config = dict(
    head_dim=64,
    hidden_act='squared_relu',
    init_std_qkv=0.0331,
    learning_rate=0.00872,
    beta1=0.95,
    max_grad_norm=1.0,
    doc_mask=True,
    dataset='wikipedia_en',
)
Each number is 200 + 30 x the weight over its row's rms, rounded and kept within 0 to 999. Layers, rows and columns count from 0. The size before them is the row's rms in percent of the matrix's.

# up: layer 7 MLP up, 576x192, rms 0.237, rows 82-150, columns 144-191
# down: layer 7 MLP down (transposed), 576x192, rms 0.246, rows 82-150, columns 144-191
up82,099,207,187,214,195,206,223,248,202,193,173,225,192,236,263,184,191,159,211,233,228,223,198,221,200,191,212,178,206,241,175,235,187,192,205,229,224,204,199,179,232,197,168,283,166,200,143,227,249
down82,104,200,192,185,185,178,193,211,126,207,186,205,199,168,185,225,214,208,163,217,216,197,232,279,246,192,195,250,201,137,190,178,232,195,169,221,204,221,165,200,167,193,183,168,160,226,183,166,193
up83,094,144,172,210,200,226,208,253,155,231,231,212,213,201,229,207,186,198,170,282,137,186,183,175,162,217,206,180,153,237,200,188,195,177,150,210,217,186,226,185,182,184,234,180,178,203,198,222,162
down83,097,184,222,175,260,203,213,192,247,220,205,220,221,191,174,206,234,215,267,199,251,143,245,165,196,210,176,122,141,228,212,195,173,143,259,181,198,169,232,144,205,209,200,209,191,175,193,224,186
up84,108,165,186,190,215,199,195,228,188,272,172,210,225,236,190,187,210,189,265,198,221,231,154,203,214,204,175,180,155,209,242,185,151,150,171,191,223,229,240,166,181,188,179,232,135,209,197,202,207
down84,106,185,220,213,225,204,149,191,173,199,149,209,205,187,215,202,199,187,183,166,192,245,194,254,189,192,209,203,208,224,212,215,204,226,200,229,173,212,194,229,185,176,189,195,207,154,195,203,237
up85,094,214,242,246,183,201,206,206,179,213,156,184,184,233,216,232,203,140,147,192,184,194,210,209,234,194,208,211,220,154,197,118,178,197,214,236,188,230,200,216,172,198,209,153,242,199,230,243,198
down85,085,183,191,168,178,218,229,164,176,212,195,198,235,200,197,169,203,224,205,166,216,147,251,259,217,226,200,126,224,165,174,193,220,188,200,193,185,225,131,261,203,232,205,129,210,171,214,218,170
up86,112,173,146,184,238,178,227,253,239,208,159,181,232,202,234,197,185,226,248,242,168,216,185,227,183,234,204,225,185,244,185,190,174,204,215,198,187,237,173,183,176,153,213,192,205,195,224,169,178
down86,114,230,202,183,219,194,168,192,201,174,168,185,186,218,228,153,174,153,194,202,165,199,198,142,191,139,231,161,181,170,247,177,167,192,257,202,214,190,247,210,188,233,184,207,177,211,177,183,242
up87,097,191,162,231,172,216,188,189,202,210,180,190,208,188,195,208,186,195,167,195,157,154,209,184,275,118,236,190,140,220,182,203,192,209,158,239,189,194,179,205,142,224,180,210,105,194,170,186,199
down87,100,174,212,185,202,167,243,256,185,200,217,170,151,214,236,137,139,179,148,172,184,188,231,217,197,238,230,232,176,283,237,219,190,169,158,186,230,186,251,170,201,187,220,165,177,186,195,235,192
up88,090,221,191,218,201,179,172,204,179,174,166,200,161,199,216,156,210,207,205,182,247,274,206,197,218,219,227,236,209,196,268,198,184,223,221,245,176,212,198,144,251,238,196,205,247,215,226,215,175
down88,100,181,213,174,184,245,162,188,240,200,226,239,240,201,212,218,232,191,202,171,179,142,149,166,199,239,186,175,216,220,184,147,222,187,213,155,248,156,197,196,176,173,241,174,156,217,182,193,210
up89,095,258,230,241,167,154,225,199,201,242,205,155,189,170,178,210,214,202,207,246,196,178,146,230,221,216,234,227,204,155,165,216,221,195,211,252,181,167,231,203,137,220,243,218,195,192,270,162,199
down89,095,202,180,219,183,209,197,223,288,229,198,214,195,146,163,168,173,170,122,210,211,252,216,229,185,215,193,185,204,226,201,188,194,166,175,171,215,188,185,217,213,157,188,272,252,176,213,239,150
up90,116,217,246,210,191,211,167,204,166,159,176,208,162,242,238,127,184,204,207,234,170,192,199,177,227,215,232,182,169,185,224,189,196,165,188,174,164,213,184,159,217,186,199,181,206,265,190,170,220
down90,108,162,253,117,251,216,191,231,291,221,223,202,171,199,209,159,189,229,166,154,157,179,171,164,186,214,213,205,185,239,225,174,196,170,229,196,260,184,214,217,223,191,160,191,189,220,180,172,176
up91,106,223,226,245,219,192,184,188,214,224,167,197,187,198,205,196,206,198,240,244,201,155,157,202,208,220,209,224,206,207,206,224,168,155,220,193,195,166,238,172,203,252,213,204,218,188,180,181,266
down91,107,202,258,205,211,164,227,141,170,170,204,221,206,254,205,206,204,162,143,187,198,209,167,226,183,224,156,193,194,207,225,166,197,199,162,196,207,228,264,189,203,182,219,193,212,198,246,195,202
up92,090,176,196,163,158,198,167,182,192,223,186,196,167,165,180,238,258,183,219,165,246,198,231,168,234,192,214,173,193,220,168,208,140,203,215,213,195,213,234,194,162,198,145,174,180,189,153,162,173
down92,089,226,193,180,210,226,224,245,239,180,161,243,191,229,185,203,209,222,166,193,185,224,190,231,197,261,195,131,231,190,230,235,168,194,199,166,204,175,220,170,164,237,224,194,172,201,196,228,249
up93,103,235,207,156,137,171,224,214,162,201,204,187,232,174,202,209,244,181,240,202,206,195,209,183,281,188,210,196,142,178,242,183,176,205,132,223,189,174,165,215,198,224,181,191,188,207,189,212,190
down93,103,212,158,209,148,243,215,225,183,196,222,255,190,216,234,172,241,188,163,191,197,233,188,183,241,198,215,265,196,231,225,183,186,225,241,178,245,220,256,204,203,182,237,217,168,208,211,176,177
up94,103,204,246,211,241,213,187,214,234,232,158,122,209,186,153,238,130,196,189,198,258,261,194,181,163,181,194,188,143,149,232,210,163,180,227,203,219,195,186,222,233,216,204,216,215,186,167,270,168
down94,100,174,221,240,211,143,210,252,215,232,172,216,228,200,189,185,253,185,212,188,214,245,231,175,190,151,206,140,235,202,139,221,253,188,156,221,194,211,152,220,149,183,223,174,252,203,187,208,140
up95,108,151,151,275,155,224,224,175,221,175,183,244,216,163,199,165,235,184,188,184,179,147,197,223,209,232,155,173,188,204,190,131,208,223,210,217,161,165,246,230,150,170,213,239,227,225,213,244,189
down95,091,223,230,206,208,249,217,203,172,159,207,211,163,224,177,163,160,218,183,213,151,239,210,182,169,206,216,124,148,196,204,182,160,190,181,199,175,129,184,211,215,203,249,220,183,195,218,214,202
up96,099,204,211,240,201,209,196,154,170,194,183,170,247,125,252,177,236,159,238,176,228,208,200,206,168,186,218,204,160,199,265,216,155,274,205,211,193,250,209,212,229,207,160,240,216,214,230,206,221
down96,101,243,191,224,210,159,222,141,201,223,173,174,173,222,209,179,208,147,222,177,246,208,143,138,197,221,251,239,172,185,229,207,210,175,201,190,175,177,199,185,206,196,196,193,217,188,230,210,250
up97,103,202,207,232,195,218,220,209,217,207,186,233,244,214,219,202,210,174,223,209,213,189,171,219,196,201,194,202,210,208,191,201,225,188,201,268,200,223,173,139,203,201,216,151,155,239,151,224,185
down97,100,171,208,220,194,203,119,171,198,209,246,178,213,182,192,203,199,273,167,191,213,141,220,252,182,228,200,243,189,230,154,204,212,176,179,232,221,191,217,140,235,192,200,158,224,215,159,231,146
up98,102,224,199,156,220,100,213,203,262,232,236,180,173,246,152,233,198,171,234,213,161,184,196,223,186,219,179,197,193,211,134,199,152,228,187,203,213,176,176,186,244,177,228,156,213,176,182,168,237
down98,111,158,178,200,189,216,240,241,146,265,217,250,219,239,206,204,220,227,246,187,178,208,206,193,182,204,175,163,162,199,195,212,211,160,153,233,189,197,258,208,217,227,226,193,186,193,175,196,188
up99,100,245,249,157,195,235,201,173,158,184,184,226,223,228,136,209,268,120,242,221,207,188,175,191,212,228,170,240,184,253,207,237,209,200,193,176,226,196,165,181,188,238,194,241,160,185,202,213,174
down99,102,238,178,171,252,197,213,201,220,119,221,189,212,241,179,215,221,210,183,197,192,200,189,137,195,187,156,223,237,188,231,232,155,223,191,200,168,208,193,170,160,209,163,250,254,213,191,202,243
up100,086,208,204,225,212,203,198,238,160,178,140,208,194,213,221,238,204,230,144,207,203,254,214,190,166,224,252,228,198,178,225,182,214,183,197,200,211,192,207,242,165,233,233,201,154,188,245,231,220
down100,092,167,233,235,216,224,188,249,209,238,248,160,185,197,185,154,270,199,214,155,174,230,172,182,201,208,224,185,217,219,171,260,198,206,171,165,176,214,170,210,238,234,189,161,222,229,152,208,219
up101,092,196,162,194,208,216,207,197,212,231,177,230,155,195,228,205,231,236,198,234,258,174,195,152,215,229,194,193,158,208,243,223,174,180,177,194,217,170,183,220,203,240,218,234,180,246,153,165,207
down101,088,217,175,123,182,197,159,190,192,160,181,191,185,199,171,200,177,190,227,229,185,196,176,152,188,228,222,113,213,276,186,250,208,240,208,229,193,154,192,214,210,207,218,172,202,200,220,159,178
up102,090,254,254,184,212,226,223,191,180,171,260,190,162,212,211,222,151,210,245,201,168,142,195,228,182,196,223,137,157,212,225,267,246,213,231,255,176,170,180,221,183,183,198,151,186,193,171,167,184
down102,090,208,206,192,176,162,222,200,229,245,191,244,242,228,208,213,234,185,191,211,243,234,241,198,200,214,234,134,136,153,262,112,213,188,187,235,204,188,212,194,215,207,174,169,188,208,212,181,180
up103,089,220,242,216,179,198,159,174,162,207,212,234,236,170,194,154,249,191,212,211,228,201,208,187,167,231,179,150,157,245,245,221,229,195,262,206,146,171,208,181,191,190,158,197,212,200,152,182,219
down103,096,251,194,139,208,197,251,237,178,187,176,241,149,244,252,206,172,162,213,196,182,226,205,145,180,188,196,218,205,169,188,205,258,204,191,177,164,214,181,195,195,189,233,224,201,218,183,199,196
up104,087,178,177,229,171,248,228,193,224,247,183,191,239,179,249,154,168,171,187,235,198,179,169,147,229,193,206,163,143,198,251,160,169,156,189,244,184,217,192,177,194,277,194,168,142,201,178,187,189
down104,078,220,205,231,259,199,254,227,207,155,253,241,179,166,228,195,190,247,198,187,170,170,228,200,193,233,147,143,196,234,155,245,186,216,222,166,185,226,206,231,159,203,207,193,207,238,200,196,250
up105,098,216,224,225,174,221,163,220,213,231,157,141,186,209,194,216,169,194,229,204,211,170,126,218,202,188,197,282,193,238,150,176,197,202,220,154,175,197,170,167,187,215,192,226,202,277,198,204,207
down105,100,187,239,221,195,225,210,205,245,181,186,189,229,142,201,174,160,216,191,201,207,220,193,191,204,200,175,182,116,151,127,236,148,228,181,199,174,166,167,178,224,198,145,185,197,292,201,186,246
up106,104,182,195,213,215,234,197,155,199,194,222,215,222,204,211,237,215,170,196,211,135,206,206,170,178,180,220,183,193,136,236,176,190,186,167,144,164,226,213,215,257,197,189,214,190,226,190,191,170
down106,110,285,225,236,221,262,208,135,193,225,169,207,194,158,232,245,203,176,147,183,120,140,173,192,243,195,223,234,211,206,200,193,201,213,172,106,207,215,201,170,205,193,224,215,229,223,217,198,203
up107,111,204,233,187,175,203,171,223,181,175,202,254,217,174,216,179,188,216,217,184,208,206,210,190,213,178,201,165,204,258,227,214,210,181,206,162,156,213,177,264,201,193,184,203,232,181,141,192,214
down107,094,201,189,210,193,175,177,208,218,217,243,252,206,243,172,208,149,177,208,164,157,258,226,137,231,178,215,241,207,188,196,205,164,167,182,197,222,199,195,254,230,168,193,173,243,188,230,202,200
up108,101,200,178,154,216,185,211,169,226,157,133,170,219,136,205,207,204,166,203,244,216,197,199,172,241,223,197,211,172,162,206,188,219,214,233,229,179,165,159,206,184,167,214,205,205,242,236,173,173
down108,095,200,244,219,225,169,139,173,216,212,247,175,206,219,210,205,238,214,193,188,196,213,170,155,216,180,191,252,156,203,200,193,215,208,201,200,216,202,201,189,179,234,180,169,203,177,204,184,225
up109,108,190,210,172,196,213,181,244,124,176,193,198,192,184,184,187,144,164,223,231,216,219,216,236,221,258,185,246,243,192,263,220,188,201,232,193,197,210,225,195,246,238,220,184,129,170,180,219,262
down109,108,116,175,186,222,205,169,180,202,178,204,220,140,237,182,216,183,190,162,171,205,239,194,221,166,186,229,174,179,197,183,223,202,257,204,228,227,204,206,183,182,171,203,207,224,167,209,175,177
up110,102,217,259,196,204,177,228,171,231,217,196,228,232,222,241,157,188,212,186,247,217,195,162,247,153,271,166,199,178,225,187,224,194,218,207,265,163,205,165,149,201,214,244,171,228,205,217,165,207
down110,114,246,204,239,238,234,213,215,110,192,180,197,248,175,206,222,196,216,199,251,206,153,183,221,167,224,185,191,274,203,172,191,212,210,138,159,212,210,154,197,179,215,260,181,207,205,174,261,201
up111,078,222,199,199,157,117,184,159,172,155,183,205,223,252,203,242,224,189,220,190,159,233,218,200,266,180,168,230,193,177,200,175,177,204,246,183,186,155,203,179,199,184,231,183,205,206,189,162,261
down111,094,170,204,230,218,222,189,267,174,201,238,176,187,202,207,198,239,239,219,211,200,136,199,247,172,210,254,234,195,220,165,200,175,184,155,235,211,245,172,186,197,227,126,152,154,209,229,190,107
up112,103,172,211,236,190,179,212,234,262,169,186,214,191,185,245,153,207,224,191,219,165,210,219,236,185,228,216,235,202,208,158,282,242,175,182,222,220,159,183,140,163,198,162,239,164,166,221,235,165
down112,099,191,210,167,200,204,198,183,186,185,189,154,223,190,231,184,146,186,222,190,240,195,169,194,252,179,222,228,160,175,196,235,180,196,197,200,186,207,210,210,185,162,199,191,276,246,165,160,151
up113,100,185,162,195,235,196,147,194,202,230,182,160,196,206,196,181,224,180,224,175,217,207,221,220,237,228,226,178,234,185,199,209,221,180,237,219,240,173,235,264,188,198,176,195,184,174,166,175,179
down113,103,257,215,227,210,269,191,217,235,262,164,156,182,155,191,253,194,240,192,223,203,138,186,224,207,216,226,200,200,170,217,192,242,212,179,164,229,169,166,163,214,198,236,176,195,154,184,230,233
up114,100,222,187,241,190,166,264,171,247,225,217,145,215,177,187,185,162,204,190,167,214,204,254,223,181,233,234,203,180,202,196,173,227,126,126,242,231,193,199,215,166,173,258,252,167,206,215,220,223
down114,100,186,156,241,201,186,245,171,179,205,184,199,181,177,222,182,216,220,201,185,206,247,158,170,220,210,229,219,208,219,173,232,151,183,120,179,184,205,197,209,239,205,166,195,195,197,202,223,231
up115,100,202,236,241,232,217,218,250,199,180,173,186,167,200,234,223,157,185,163,259,174,193,193,216,221,201,195,201,191,118,173,198,181,172,198,231,226,161,223,222,161,218,198,174,150,156,183,132,227
down115,101,212,196,244,177,183,206,189,247,171,211,198,174,228,218,220,170,230,197,237,253,191,193,204,235,182,243,187,216,167,190,229,163,214,232,206,199,212,233,232,256,187,243,248,138,178,200,209,163
up116,095,195,106,192,214,214,246,163,165,156,198,165,235,190,186,181,190,185,190,194,210,175,231,206,203,265,180,222,204,259,201,168,207,202,175,223,220,218,217,207,185,254,197,208,158,180,203,197,227
down116,100,223,171,201,207,124,205,242,233,168,214,249,179,202,180,196,212,227,204,250,142,200,189,167,208,244,199,190,158,182,197,213,255,213,164,145,226,194,230,202,213,194,206,165,139,172,190,180,199
up117,102,259,238,189,201,162,175,227,149,232,167,191,250,227,201,212,152,212,177,202,189,194,218,135,235,229,260,262,248,172,175,204,184,226,173,228,204,160,242,179,202,202,255,198,170,238,232,207,185
down117,104,181,208,184,226,192,198,202,170,158,213,202,256,220,217,183,168,228,243,230,183,233,200,134,171,235,217,182,201,192,192,201,176,158,169,216,168,191,215,220,184,220,207,235,214,192,180,160,164
up118,103,162,207,220,214,188,238,142,153,227,241,184,170,251,195,153,190,198,203,198,264,178,224,174,208,196,245,212,214,218,232,214,162,226,219,162,230,228,177,225,169,202,151,179,189,183,223,239,191
down118,102,253,223,191,169,182,243,207,197,223,203,230,262,225,211,196,210,194,204,186,178,183,185,200,180,236,210,191,179,187,220,197,170,226,228,191,227,173,197,144,174,235,218,232,164,273,173,177,170
up119,107,147,172,187,231,212,226,159,245,187,190,153,194,218,219,216,305,201,160,170,207,195,213,171,161,202,179,195,166,207,175,218,187,212,216,239,194,159,179,228,251,212,233,210,198,247,203,193,196
down119,101,171,222,199,247,167,204,245,224,233,184,183,179,139,266,229,226,226,239,143,178,229,165,148,159,216,182,153,157,183,201,188,185,196,149,189,181,141,197,216,216,185,205,212,237,225,235,199,175
up120,107,189,183,242,193,223,221,223,179,184,234,201,263,210,122,249,239,218,170,190,168,134,188,157,231,180,165,170,192,211,195,235,156,192,260,198,229,212,193,203,189,184,194,175,146,217,212,174,206
down120,101,227,200,183,235,221,170,175,201,203,125,169,210,186,187,226,247,193,187,197,231,197,210,210,202,152,185,224,179,196,159,203,197,183,217,221,189,247,212,184,175,186,186,231,152,219,239,192,153
up121,102,211,118,179,239,204,166,231,168,191,251,242,217,212,209,245,202,183,201,216,183,220,231,233,166,177,248,199,199,150,258,241,179,170,240,200,167,188,174,237,261,217,230,209,200,168,195,178,129
down121,098,211,190,224,227,191,199,152,213,177,162,133,155,229,209,155,240,159,248,217,136,210,178,182,173,211,205,207,179,250,185,215,168,120,242,229,222,203,205,178,155,235,213,196,143,178,233,177,246
up122,099,200,188,209,187,158,242,200,149,147,190,146,142,134,165,228,225,238,168,199,245,182,231,213,230,225,221,220,190,216,212,168,158,160,224,191,222,165,214,203,201,194,198,168,241,152,168,227,197
down122,106,220,158,182,275,212,155,234,148,204,199,175,185,225,196,242,211,211,191,177,279,232,189,220,178,174,155,254,173,209,162,207,164,176,181,263,255,208,248,185,199,157,145,201,187,155,192,196,215
up123,101,221,158,218,198,191,168,234,251,146,236,204,224,146,172,164,194,182,223,200,250,176,194,217,199,212,191,192,176,229,188,174,213,210,238,232,204,122,188,168,154,242,248,158,244,150,175,191,178
down123,101,202,178,209,190,230,194,182,207,192,220,245,153,171,176,157,137,224,202,175,127,204,219,188,189,211,144,197,137,195,183,172,252,234,185,197,144,182,197,197,205,199,177,215,243,216,196,164,161
up124,107,186,158,138,165,177,194,237,169,221,224,231,174,148,200,225,176,192,204,195,245,214,147,221,199,235,249,211,182,181,241,170,187,205,193,223,201,176,205,225,213,173,147,149,214,100,204,189,209
down124,091,239,135,228,182,256,265,226,185,200,280,189,214,215,212,169,184,228,202,183,239,221,170,221,262,207,184,206,223,194,169,199,196,196,208,182,229,210,229,188,180,162,183,146,195,213,204,159,227
up125,104,194,165,178,161,165,241,181,240,255,223,193,210,180,157,214,278,183,214,217,239,219,180,205,163,231,122,216,156,163,197,209,217,191,146,171,176,189,208,223,165,233,172,213,173,212,210,202,182
down125,090,226,190,214,242,223,195,200,191,218,199,200,227,199,221,180,229,227,188,206,216,276,198,194,225,127,261,255,202,208,149,209,221,238,189,182,255,184,195,188,206,246,256,155,199,189,249,235,185
up126,087,214,211,255,219,236,177,221,199,176,167,217,177,181,170,186,213,188,221,241,201,171,149,184,255,193,149,183,154,258,243,170,215,168,184,175,159,201,252,229,203,258,177,202,218,218,179,176,219
down126,095,193,171,203,214,187,177,196,190,197,159,212,238,230,226,192,195,212,198,212,176,201,231,158,185,202,245,154,181,153,222,212,199,216,205,174,206,170,201,187,152,201,211,163,215,201,202,218,246
up127,081,231,221,192,173,149,222,194,217,146,234,236,237,224,181,206,187,181,163,188,245,202,238,210,189,230,218,180,210,187,171,169,200,136,257,171,203,193,220,206,177,198,218,189,148,194,219,230,197
down127,091,201,184,181,206,224,196,191,197,258,198,212,193,206,151,177,224,185,227,171,199,255,155,191,214,176,211,213,165,170,249,259,131,187,136,212,196,178,140,206,198,183,207,270,201,189,164,248,226
up128,099,170,181,171,208,207,187,197,197,219,100,174,201,164,215,189,229,194,222,205,204,177,175,201,142,222,188,164,154,205,219,168,166,198,185,223,184,210,226,178,208,215,196,226,160,237,190,166,222
down128,097,184,221,245,143,214,212,238,168,205,205,207,201,171,195,208,248,150,162,193,289,166,249,260,185,208,179,240,203,190,198,208,204,254,167,193,188,202,205,198,236,175,204,201,185,205,228,201,184
up129,109,197,242,247,224,225,182,208,189,136,226,232,178,212,241,165,172,197,247,241,192,173,232,119,212,218,211,227,207,178,211,248,191,202,178,195,235,174,197,188,194,214,201,177,199,194,225,167,206
down129,114,232,219,230,163,189,225,188,162,200,198,226,191,189,210,195,197,222,197,194,242,214,234,177,194,196,195,251,215,251,88,158,229,257,228,232,221,235,219,171,168,186,165,190,239,195,159,155,221
up130,110,235,140,229,174,233,195,185,227,190,207,220,220,238,174,177,176,231,159,248,218,229,201,223,193,162,198,209,185,263,247,200,200,193,202,201,190,173,154,200,172,214,273,158,196,134,147,211,183
down130,112,200,133,194,197,228,167,164,186,285,263,218,264,220,208,205,188,248,198,174,171,210,165,212,227,159,192,189,214,188,149,225,173,195,178,236,225,191,132,180,202,155,235,191,205,179,205,223,247
up131,092,236,191,264,219,197,215,243,176,242,225,179,190,187,188,184,181,237,210,200,192,204,220,131,228,228,163,186,226,274,133,177,150,210,182,204,258,155,198,219,172,224,221,233,189,217,214,183,234
down131,095,175,160,216,192,207,203,210,221,205,186,189,164,170,179,193,213,179,166,207,185,218,178,234,212,195,192,206,194,195,220,149,197,141,235,189,216,182,208,201,191,247,146,220,149,164,183,229,140
up132,098,191,208,146,180,184,205,226,182,180,201,197,182,161,237,222,187,167,134,177,222,171,177,200,247,188,193,216,170,234,198,229,224,215,169,226,211,228,165,241,197,246,237,224,146,168,195,222,207
down132,102,196,219,199,241,222,181,214,175,243,233,207,200,182,190,192,253,203,208,164,245,202,228,197,227,221,236,209,206,271,165,185,181,213,142,248,193,213,243,224,170,191,193,236,185,222,154,263,156
up133,097,148,227,199,177,190,208,216,225,226,224,162,259,263,164,157,187,155,214,174,236,179,207,198,249,211,212,167,129,244,180,255,207,169,194,180,188,167,186,171,151,217,185,206,171,180,176,211,232
down133,084,242,207,215,188,253,184,218,232,179,181,210,224,194,207,270,196,219,186,202,156,208,187,190,234,189,154,228,211,247,164,148,179,218,207,194,220,205,156,159,201,144,195,227,207,268,203,167,191
up134,098,166,227,153,198,186,156,162,181,231,177,198,233,186,232,234,225,154,209,245,201,223,184,165,178,290,233,216,153,182,187,225,188,208,202,180,231,204,202,209,224,189,219,189,221,190,196,198,239
down134,091,212,202,216,193,194,167,236,253,186,281,186,158,239,204,211,189,163,154,176,185,166,212,193,250,165,191,186,246,224,150,203,118,229,215,187,191,202,253,180,178,149,184,217,208,201,238,226,202
up135,106,264,217,235,199,243,235,151,206,186,196,193,241,198,214,178,155,205,188,230,245,184,240,206,180,222,157,201,235,187,218,207,185,165,220,207,233,212,163,162,170,218,248,160,176,172,219,190,190
down135,109,162,166,185,245,179,160,186,224,246,217,191,232,154,225,240,172,165,194,132,226,204,151,250,167,199,238,199,234,156,167,238,195,198,207,139,207,217,139,230,247,126,181,187,218,230,169,224,221
up136,120,144,217,223,154,176,233,198,185,172,139,173,232,176,202,162,212,243,210,215,244,170,199,207,124,231,158,179,203,210,205,273,196,200,190,214,203,200,157,164,203,229,192,189,184,209,242,208,179
down136,111,251,177,213,133,210,210,206,244,201,203,203,186,186,187,216,236,209,207,245,184,206,175,176,211,210,289,197,212,194,180,250,200,195,222,217,197,237,204,177,159,195,139,188,199,210,241,174,176
up137,099,236,238,187,238,209,182,137,219,194,182,241,225,254,212,216,226,252,181,255,189,207,175,212,234,189,221,217,183,242,252,228,196,181,246,196,147,279,155,244,176,249,176,182,225,191,192,213,193
down137,094,233,203,258,192,201,191,201,201,206,196,168,230,252,189,219,171,216,181,219,157,158,155,192,230,190,167,171,224,184,192,226,202,207,230,170,240,187,170,238,228,176,226,224,182,187,189,212,195
up138,095,196,184,218,182,227,186,186,136,251,175,195,265,160,182,199,246,193,229,235,199,231,231,277,168,254,165,236,172,141,180,269,191,153,215,253,222,221,233,216,166,159,202,248,179,174,202,299,175
down138,094,234,201,156,178,140,178,178,172,196,171,172,219,244,219,220,160,237,172,254,201,176,146,209,196,163,231,172,243,232,206,120,181,159,225,193,255,179,171,229,156,188,158,205,161,223,148,144,154
up139,104,187,153,195,233,221,197,231,194,213,209,260,212,206,178,184,180,193,210,171,232,218,153,194,161,159,173,181,151,126,232,185,183,184,194,193,145,181,166,161,221,242,144,162,202,168,184,222,158
down139,102,186,228,187,218,175,214,200,201,181,224,268,192,164,181,202,165,192,222,201,126,226,154,171,275,171,174,172,214,210,192,228,194,218,208,190,205,210,241,200,165,157,142,234,214,170,190,188,226
up140,110,190,232,204,235,219,168,227,225,220,210,159,199,188,238,210,252,227,189,205,211,189,167,157,188,228,215,191,235,261,151,203,222,112,236,202,179,211,204,213,164,227,222,166,198,199,193,164,214
down140,085,200,210,186,178,166,216,195,204,211,249,199,200,230,253,259,176,220,238,179,151,145,168,170,205,246,245,227,162,209,212,203,251,135,257,196,179,219,153,227,199,189,197,168,168,221,201,186,220
up141,093,181,243,242,231,194,184,187,172,158,232,214,233,132,250,176,200,216,178,141,217,172,191,176,214,167,169,171,218,177,181,192,205,205,195,189,223,184,182,200,181,185,159,179,219,175,212,192,154
down141,099,126,186,197,204,224,170,216,208,213,122,141,226,181,229,225,234,161,247,173,174,182,211,198,176,208,156,242,179,154,214,202,217,244,194,149,212,193,165,166,229,209,236,200,201,242,227,193,201
up142,108,209,208,261,161,190,216,198,184,236,211,173,209,205,142,236,214,189,218,213,190,215,202,213,155,161,244,212,217,239,194,163,147,225,238,131,196,219,201,174,209,213,207,202,216,190,163,169,181
down142,105,160,177,218,160,185,204,195,170,169,235,226,230,222,186,214,173,263,155,226,176,231,183,300,156,229,209,251,216,186,169,190,192,242,177,173,192,214,236,171,269,158,237,192,193,246,135,182,187
up143,093,245,206,197,200,175,183,200,222,150,213,212,200,195,191,242,157,217,186,214,185,221,199,156,194,228,216,224,237,236,234,238,220,211,240,133,172,191,202,177,182,240,237,188,148,220,165,252,174
down143,102,183,192,208,271,154,140,181,149,237,187,153,213,204,230,172,244,179,196,163,204,142,241,212,209,189,168,204,149,202,215,184,183,217,188,206,216,185,191,187,298,228,199,199,165,224,191,116,239
up144,097,205,189,246,211,185,140,233,167,232,212,199,193,148,244,224,231,182,220,155,208,147,220,201,183,196,185,208,220,193,207,162,180,164,235,176,210,158,207,224,220,247,226,178,216,223,234,192,216
down144,102,195,235,157,216,206,258,170,148,217,142,225,261,209,186,248,181,164,209,255,142,186,205,214,196,236,228,214,199,182,188,230,183,217,218,181,197,206,203,202,161,219,190,173,233,202,143,147,163
up145,108,176,195,158,192,224,174,234,195,236,147,164,226,181,168,226,200,205,172,210,201,184,260,177,211,145,188,192,198,186,214,212,235,259,214,196,220,200,118,154,193,243,244,225,250,198,203,238,245
down145,111,196,175,210,132,203,212,243,173,181,196,206,234,251,163,189,225,182,164,224,229,237,150,187,251,186,170,192,138,196,165,196,175,231,205,204,203,191,239,203,218,177,176,224,204,239,225,204,158
up146,100,172,201,183,192,210,200,190,240,139,228,208,207,161,159,169,172,166,200,218,180,251,150,164,201,146,179,244,228,187,209,172,174,223,223,156,247,229,166,267,187,227,172,216,209,230,196,218,220
down146,102,187,167,200,186,255,184,210,207,153,196,209,178,157,187,200,209,145,225,208,232,213,150,232,231,185,178,238,183,202,161,198,234,200,245,225,185,239,184,224,159,225,201,167,232,179,153,184,170
up147,089,207,259,201,207,166,213,219,193,202,257,191,197,194,217,223,190,201,165,157,239,212,187,222,201,193,209,229,235,243,200,224,171,224,211,194,214,191,193,220,268,165,197,239,191,181,221,256,198
down147,088,221,166,191,237,201,234,206,198,230,148,189,229,221,243,236,212,125,240,236,186,230,183,198,134,238,226,174,206,214,198,156,192,176,196,216,202,238,158,179,131,198,177,167,224,220,158,193,200
up148,105,219,186,221,193,221,250,186,201,199,209,115,216,242,146,218,187,210,212,178,173,172,150,193,148,177,225,212,192,232,193,185,118,210,175,216,195,183,164,135,245,216,205,146,168,207,215,239,210
down148,110,126,201,213,192,264,183,166,217,224,231,173,157,203,226,177,204,227,210,190,207,227,193,281,197,197,194,157,226,180,202,209,185,227,192,230,156,217,207,171,208,219,174,208,226,227,175,209,194
up149,100,233,212,170,239,194,170,201,200,215,200,212,177,183,266,211,259,216,162,218,271,139,224,185,222,204,184,217,219,136,156,203,160,183,211,216,157,225,184,172,213,240,223,198,201,208,201,238,167
down149,092,219,146,205,212,173,204,199,157,219,199,133,201,279,221,113,157,173,206,275,208,192,207,203,265,203,215,212,202,223,196,215,159,205,216,242,208,195,184,231,223,248,205,274,168,182,293,208,227
up150,099,124,213,179,193,175,240,227,217,206,190,231,164,204,190,144,200,201,198,235,204,143,207,212,254,184,197,233,191,283,216,217,157,179,193,125,229,155,200,144,192,251,254,178,254,193,185,136,177
down150,101,218,194,213,237,220,181,207,172,194,254,255,199,181,229,241,225,175,203,199,213,171,184,187,212,186,238,187,195,194,222,181,205,153,188,211,210,229,160,202,169,213,170,225,202,266,142,194,150